Weights of a small transformer language model: 12 heads of 64, 881M tokens.
Each number is 500 + 50 x the weight over its row's rms, rounded and kept within 0 to 999. Layers, rows and columns count from 0. Numbers have three digits each. The size before them is the row's rms in percent of the matrix's.

# gate: layer 5 MLP gate, 2048x768, rms 0.0322, rows 429-459, columns 704-767
# up: layer 5 MLP up, 2048x768, rms 0.0322, rows 429-459, columns 704-767
# down: layer 5 MLP down (transposed), 2048x768, rms 0.0322, rows 429-459, columns 704-767
gate429 099:443490537420489420477468447587519499496573542539482513427545530522411508541503466517570451522561477616488544510417534514547578497508506565502542566452412443546557510434446510431409411350518483
up429 099:480430499500455549470500497508494524429438513558493441569507434438553524611536596480470407398516413506480499461454436458491586457481453523434551398548506539552489504478496519425444488356430412
down429 102:422530569415483574452524455556517496442478424566467423606457392483480578500503415416568420469465397539513507518614526375531477482559443445462568549522494391477488521525460538504482583463533496
gate430 102:512530485560504462494509541542452471463504414603529377495534553522420546609473424489492446550523514470481428477566467505423573444457438489405468531504487487509455510414511530530499531463513420
up430 105:403503570509555431481475457482498436483587574411418455500471483586437552483460406451492403523547531512443481553584518565530580420554450523421485569470496569534447510455438471565483408492519494
down430 098:546520449444568500444596569481598391521538369502468477532555472533470474519464458521526548514562467554469482531537522523429527465490550471479440485528492453576431468477456520481578572515452445
gate431 103:580505537469404482477425446418490426495471513469585554508559554545487498498512513459479512518485553351420398536498500593472531563481505552526389570522525510458518567511510540477487519490528506
up431 100:496449530447492524540438505435489458463505404465477448527458554580568512485395485554575495511473552553494468447474557563483473525345497471500462466490440564501533486507435557572454441499487519
down431 099:410499524403544505551509569556459499483498626509538595438469458516448518422491419468466505414442446455421501552489507455487648448515539529503567408479606486504564473473471462476464474488557463
gate432 103:455481478399496512564569467586502449520497557488483532575489464431518535499452500574531546428513580461461478566481501511470529429485449490475387446391457518436412464554479469564510595484497473
up432 100:495470472498521468455494510501551534512479427461503485434539360380466437462548439508451489504435434508549481527529517475513523521541540534510519512573633475633500513508530550469485455465484577
down432 103:610590498542447580424407504528525366492408480410659435531445525499549463409523488507484547563517513547556497500459547493511521627572456574500497561593527481397483545436470476413474462501426480
gate433 106:490549464433512548478556507562491561532411445595556454548526494538624497443533513469529487525404466468457551432408482553550489447566480605464548408490556507612550457496458459494472511448580689
up433 104:463562473545455457496523426442501475479553476370471454379450423474462506578461494463487434487549555530474451497519412481521511470356520539438543482471497595468473455549473494562476507487522503
down433 100:469468559465410441600462485580437548466528619513495447525553485505391487563477459486503476473477538576490437504433520518423483472434482525410555558458603472485499407509515537551534467443467391
gate434 105:529504490552574580521529516449476434496498496451538510532457487512520553444558515583498462471404474530498484463440457549440517443538484538602379452447487483454496529571469439495576416494425535
up434 101:418472518527510503617487476445510519496466592442509471489486608541550637467495553477501439538426464475500531445529434389471547515467480433550483476471452529445533429511485502479479457536467490
down434 095:533568569572469485519460489506515506523501539511672460514506511567494495532561563423509585530468534501504498542484480451406492525503504511438462493433487565502547537498435487427474361526606494
gate435 102:536544497450476546492538506529587447582511483537481555509510486601515433524507469564459493529477448440630498392518581463528488444471464507482522522480440524476531440492525515578537523482440416
up435 102:473531444497553497417467464432630537502509502517435489416470492549463375504521516500447544540554413483454491474531514504421536413530483477467532586491536421510441481504435549493423512514500543
down435 106:574534534496548428446441557441413599486558578506536405555524517514452420459518505529552517520471533574516452474470491521412524456571468506504515551463478465510413504548537474543455434491463561
gate436 092:490514560590540430443533492435442533537473477422470607505505525489521482470408519559587542458484521503439459521532506404518512555377421538522451479518458506491453464420450447489554491437551577
up436 092:478556468497563481498508540503492525562541499515550446558540473524539576478510493628527519420446538498422503565572511536480436543595528498508568562514442524447467535467456475495542480531442514
down436 100:506546451510523404533418502526461530440441485454559455470419525538482534490529548425540526484477535530419564434523458458451420480571530514394420505557558498549493585509483374527517443516469587
gate437 118:592516531494487577495451544550488491467505491405396470551448563439540475510458469508507455575446429475433508476490517559463458564462482435493497477431509533465459620499572535548461407461487390
up437 103:589555472530496407418504461510460487454537400443470551572523485407440450529570474511555472522502514537467417575487358614489478576474544492486503495473571417435539551513532407455488484526449448
down437 101:524602448538481514558456443545519567570520415464443481563552507358477425532488539467587442510469507558514447511525469566506531614459546439515445527446593468456473524507574548459509540542474509
gate438 096:533570522596538469507506524530439519415499377505526518515474548532441453553481481489531545423520565472467463560487561440566487509610505437425452374461496474494516600481540571446478429484545418
up438 095:534515585461460563487475483542444438514543530397456435429471508483552532493452471507597534455569493490501446475508576509527546566492560487579509506493382495591430474572522432543514482448557467
down438 100:517491466498474520557617508549526426432503582434487497463462429443461605507493435534482485493524504472454458554559563471528518490433468423587409496546534458488544537461555510537512534541489499
gate439 097:468483511566472476569483534413391554539449514397461496534459456412518469502529553492535494525411560497513531550417517614445507503406503423499499544501545540498555509532482482582477471404508490
up439 102:505516421590451531536486456493457603441505465463571501563521474541455540411620518481409494518529494518547537483460475553435516454528480542564463556556538479454506479435379503563474470523516542
down439 100:416490538498484482479472494433456594469451545454533480483598484373540574478570541581455469511528486400547417525466534506445511530439498525528560551470535464479512452467440490572455515480561502
gate440 091:562490429554443503455592583473553524555555492528458462521529425472487517472463436521510487583513402530505433483427558478398456503473456583480565546469430394516475497480485557497578583577465516
up440 092:506507532577578508417444483587474481481485435517524449471450439505506526500529504540479467477543519562487441544508529425473455498477482485539459477467430513533577455582516567462411499345545524
down440 097:548446547482512531443479512580565640483558520633519536467510434545489500514441525507442510488479441644493444547426607469551429508539569478508493497607390527494485529558494490539464523408496451
gate441 103:486474474465543502472469435421498515415448569499598517481581537588478579544438468485475479478479470540535457502434390469568524453557553527505512502455618566501440488442354466557468557479516461
up441 101:480530543544613497383559483380480575492514570495628495468447529584456541442399449485497495509485543505570524487430482484504456361512523550474497449460486601492553538538439449523529459469542555
down441 100:497410529550514512464445501405523526490435561534529562443498434542526518490408473514530482521472423518465554453504477405514495507453526493515472442575477615388521455507493457421427573427477491
gate442 104:596573578493463510479503547480525478485446573530485470506493544481533511512489517541490525576460459490497451415443528520454452524526522511568464457456473554497432445410563571464500517510417464
up442 101:484578463581557470537468544561489560570495449535429590521506458585506438547479523428622403453571482571487462615486534459521524560471435558476508520503561572481530502560541479474475532505581476
down442 104:494455527667482514466444481504408509564389426596421565462528485500451546555439503521573475538501477546497535477512427622487478488616460463445537556593500637503436452536524497480512452526622550
gate443 094:537559531479460494521451522461479440665527506497455451527495503500524441457470502520482494499420487532536508456464486465499577472605547552495535502466427453459392621556499480542449447527535474
up443 096:539440383513443546455498480502492482476446552553582484578485503463484467506502421517534473546555479504476563459519481409457483559477461510492546512453543553452503450493476534495437518538430581
down443 101:497424458467436549453477507461464582408455494551564408524498471532480535532425400458484363498475557596527519452491437607470452551408464502492520491441559515446553385543424530501453514537499582
gate444 100:506498540576445501426521482517573524521448559491556594394463456456483424592522546529473469503480404541484520460493529462436543482509538509547530475587503486392426514513593573527459550450538529
up444 102:460602494454406488522390496542522568548535435499516481527502533441491565406436570488506484522406445464581574428526512393530497492404537495447413557494468443462453493528525427445381423518463482
down444 099:521524475569513576576482477487529530530526533459490559475526568453513472421404530446490485519480458507475531463471424600536530515473463542467655509375583499497518429501512455498450526476488409
gate445 095:497474480487530483465513480387483465545545436547462393505491416477587461424475470467511517481460464381569497507484529495456522572439503504454504429590478577537478553442420540511456510486495531
up445 096:454485536569614494528379450490478443443509537471557525552500484453554568472444480512564419462480530534520447386570449465506473425495538500470490554507494545564453467515475461577516492503467615
down445 099:478536535540551479447528600607561433496513579561483464489511489575478550507486492510511431521471617492537589486514543476487435513568478482481533464507494468500482470508457420508534420600542495
gate446 099:475559472493474571453489525509426553502463411504461490454619511433517612477503507578533456484528463542502585520428513550508537399403495519478463541385402600539446515534526489489468563622406593
up446 099:540490613495486466475517448484557459379423486487399537495523456525521492545555546513441508443476417512463494516505480481496472538432581462486519488514511550531492522550530514510553483512361473
down446 102:490502607449484445472537368615487460472413426491461635496496473473565487561522574516469462474508588502453581537524519491562417428533560481460530533475495479431448478452537571494570505512490490
gate447 101:425473408456438598500493528472462544536484523525475495475480504459495458473499434536515482486506519576415484537413510485498413554541492472525450408475493524544550436480508535480395462499550576
up447 100:441488546522567531446508373448533453529518497496488506498523523453504512507448455496568502495427505473463515484593469446594513499589541592436411451458545461451449550516596563579467477544541558
down447 100:466465565501531452494366549460487551533521391543480438490546519585464405458545521456514514516454587524489538371502474536540471499562527592504432577437535465465497451422480519569512493426530561
gate448 098:459476480447483516443471465485470509513509502401434513459550522529462568446510583450466552511510525486494457499589522454544495475483422547592431500520492499510366530510489417574505560378588474
up448 100:459482455447433550468501395550576522435550493478608545559485545581444472552517528476554441430553545497516579520531407446409451473445468475429514529505488496554525501506434529419529526586468529
down448 100:493432477412449491503484499564501542478553475500456507580508502450543519513542446508544488534496521474532496446451499521537528529470481477479480506399468466538531503536461538495403543491483473
gate449 112:494486414460460443442553491570522568572501522498592522503476513488393535514540506455496437546560442484440492477515514508514515547473496554441523487418490436510386524559604498440449505478529469
up449 109:576561529540422459536586542538569505509482510438501542372434513577366479543367439435472461555449526448466506533403420498545516544458419549501530543425512538570563478454485492452530428501561436
down449 100:471519469607482490498477471439528534510491558533514470462448510570472493515485467434533550566422498528453530459500546543571536440640408502462476500482506490546526579404497461502566471537525537
gate450 099:525429478492429545516478442537415509415528561508540533464495472502437469457512511458506493504559482544520490400481455579459527582490483565460503532476484574501462528456411495520474461523471438
up450 097:499539553479476521543517428478588616518465492477467532496461473535570487463465510499445426523479484538434449462545566478489476506486548472477518521455477452474571435479613641479510566467491526
down450 095:489586527466524526598511447437516476552513465493591444444462518532430488472507606574487537482446566469416577460514545520395537592544502521521567544467430403500540486488467499446466460473539414
gate451 109:526479477551492489559612574491426557638555541461523570438535538573399499517485500516455492536499437598544458500407530550423506448454527471401393524468392498525572534499507466437520494502446494
up451 112:503509615419478529522438473511521396432446433576499447580443476498531480392549525483489544499472548452531511462514406459439463523434532527551489445566563523377466481477529578495508469476445548
down451 102:512521489442465466523533466506559487462520499520557486461439475509483545496504514514515383480516582525391470420541394502385463545511498554501472467513485405499473434557511509497594555520512556
gate452 105:442534515395477478414450477526498477426540630435549505474536516478542590592476431479537487442461554545578591468597485472529502449420535455450494608446444547486530428556553487480504430523413509
up452 104:503575457491456440532459425541489471481524502491467452480516458524455580526520562522559547411509466505548540533409520452495488548398512482485533605414482501508539489554443506487460521512484502
down452 101:575462437477533451468621495542470472475498443519490412527516474494464475459523555511537487432565517475418492585501461508428518491444443467398568402543486486488377494487532519455508535481593544
gate453 099:649493536481569540513500495528549542406523479551662511436473526511534519535440527551436429493581502532490555501538508573531635492535445479508506493569468499558454612517429547447448638483432516
up453 098:563456468471479543514437523523516511564445477617542580506479573453570519552549426570518547534485458598418497508448552525544570560468538489467528416457508405472455564505503522535482492451513489
down453 102:532441430508556508491507495492528505503519453594571526647436492533457564462491391661493478459432463543456532478385531507523568473508562489547550376486526503508470543477548456539548553509574465
gate454 091:426485540447427600404584511619463476491483441578495480550483469528446574514448479469543512549559433543432537535560485549453553406551513486402512421496498499563451511537543520425420573517513488
up454 086:465498541544461494503493525496474514442571511494490490453516556445551444453511545509556465439416540502518382543522493506414434569468446584614509555523515487461539485409507521477511466490476560
down454 097:455527485498541560376515535561492502517514560515453491474521494461511578497464562492584472464429482497456564520543489538398428521448450543479488452533439496510504408467554450485496562478451537
gate455 092:494516523520550435517490537529550533519482456461535427445506510485550530524511411457511486479485423517462523535514529472484490481496506395472439490477535568572387530548544480444383557536430440
up455 091:501455514520566509505377534492511535558478459517478384519570510482572484523476504521420468396529531553503485577493479462489463524441510554484488494525535528473423494556446576413541559493501515
down455 096:491521477593552509490544511523484502557579560414508503502519494494481487424501515551460485509522413583510577509544433484507482460484502471494459467460523493518468505487437554503415560490503467
gate456 101:479526448649548521512498576521479499506519494574435455403548555513412516528493466526475452527458420555458485588586444527445493529507509546468469442448469488436493445411550465482465435514387490
up456 100:539485472462461523545529538461503546522484504519588443435521378536549482610483513476506500573502429489450471399411432572494477465466449452464542424569548531462479544539495504492541471355485534
down456 101:468469502557572485514614433517450449483531553538450606458511489489521479461467510378506510545513569480475428497432528522538412486498520506514527489492476476501503504535446413506483516516510542
gate457 098:496470583597533509407410512527473443511485458494594518539552512599489479474477451513468496508534465546505501577483433500487535578536506579523482527401633454451536498502504546445542454472453574
up457 097:491452478452493554522449465465482524469521528488499542436551506541524459501495598566483475555430529502568467462572439389477490544390478634473465532457529543551516553586539537500461539525487589
down457 097:559489554532445527402498480521590457478474542577524522439418516560558458494645493559521454532464369499479451575475488512513444498516479512420589504411434525508556540526504507417519490428538437
gate458 099:543463530439570490509428621472563493433507480544468544580365589455556517540519507519519516457522523518520464477590531508483628517528495463545495407484579526427457428428514484465579561526495434
up458 096:447482409524463529479515535574466579431469581397503549440422478571446471407608443580497518641461501450484526542520483484576488501554534408514525490475458489454516497510578468512524523380464469
down458 097:548509420475496537550500507525543512491438532430630592457524466426498472445598358476392524482492487493442558508442510484469429487531547478568463532432562588442444591584553430550532416503494514
gate459 100:466483524500574467473537467455495473507532455446552520434537564500449482463440471516484535549515404551548493600565392508535385465479537585401541499437499463573507527626517512376492526501401537
up459 098:523481519559552457457511444550502489541553434432450540474512430535626465601485465505435582465512597549520518484516468540504524523545498504548408515501514439405408518538515504511474485509525482
down459 099:483454505491522445515472576410502503505620489581480485529418512488559533523475507543483561416478496552506561524455504472539458550458419521482440539579462554526562509473444512453469472494516552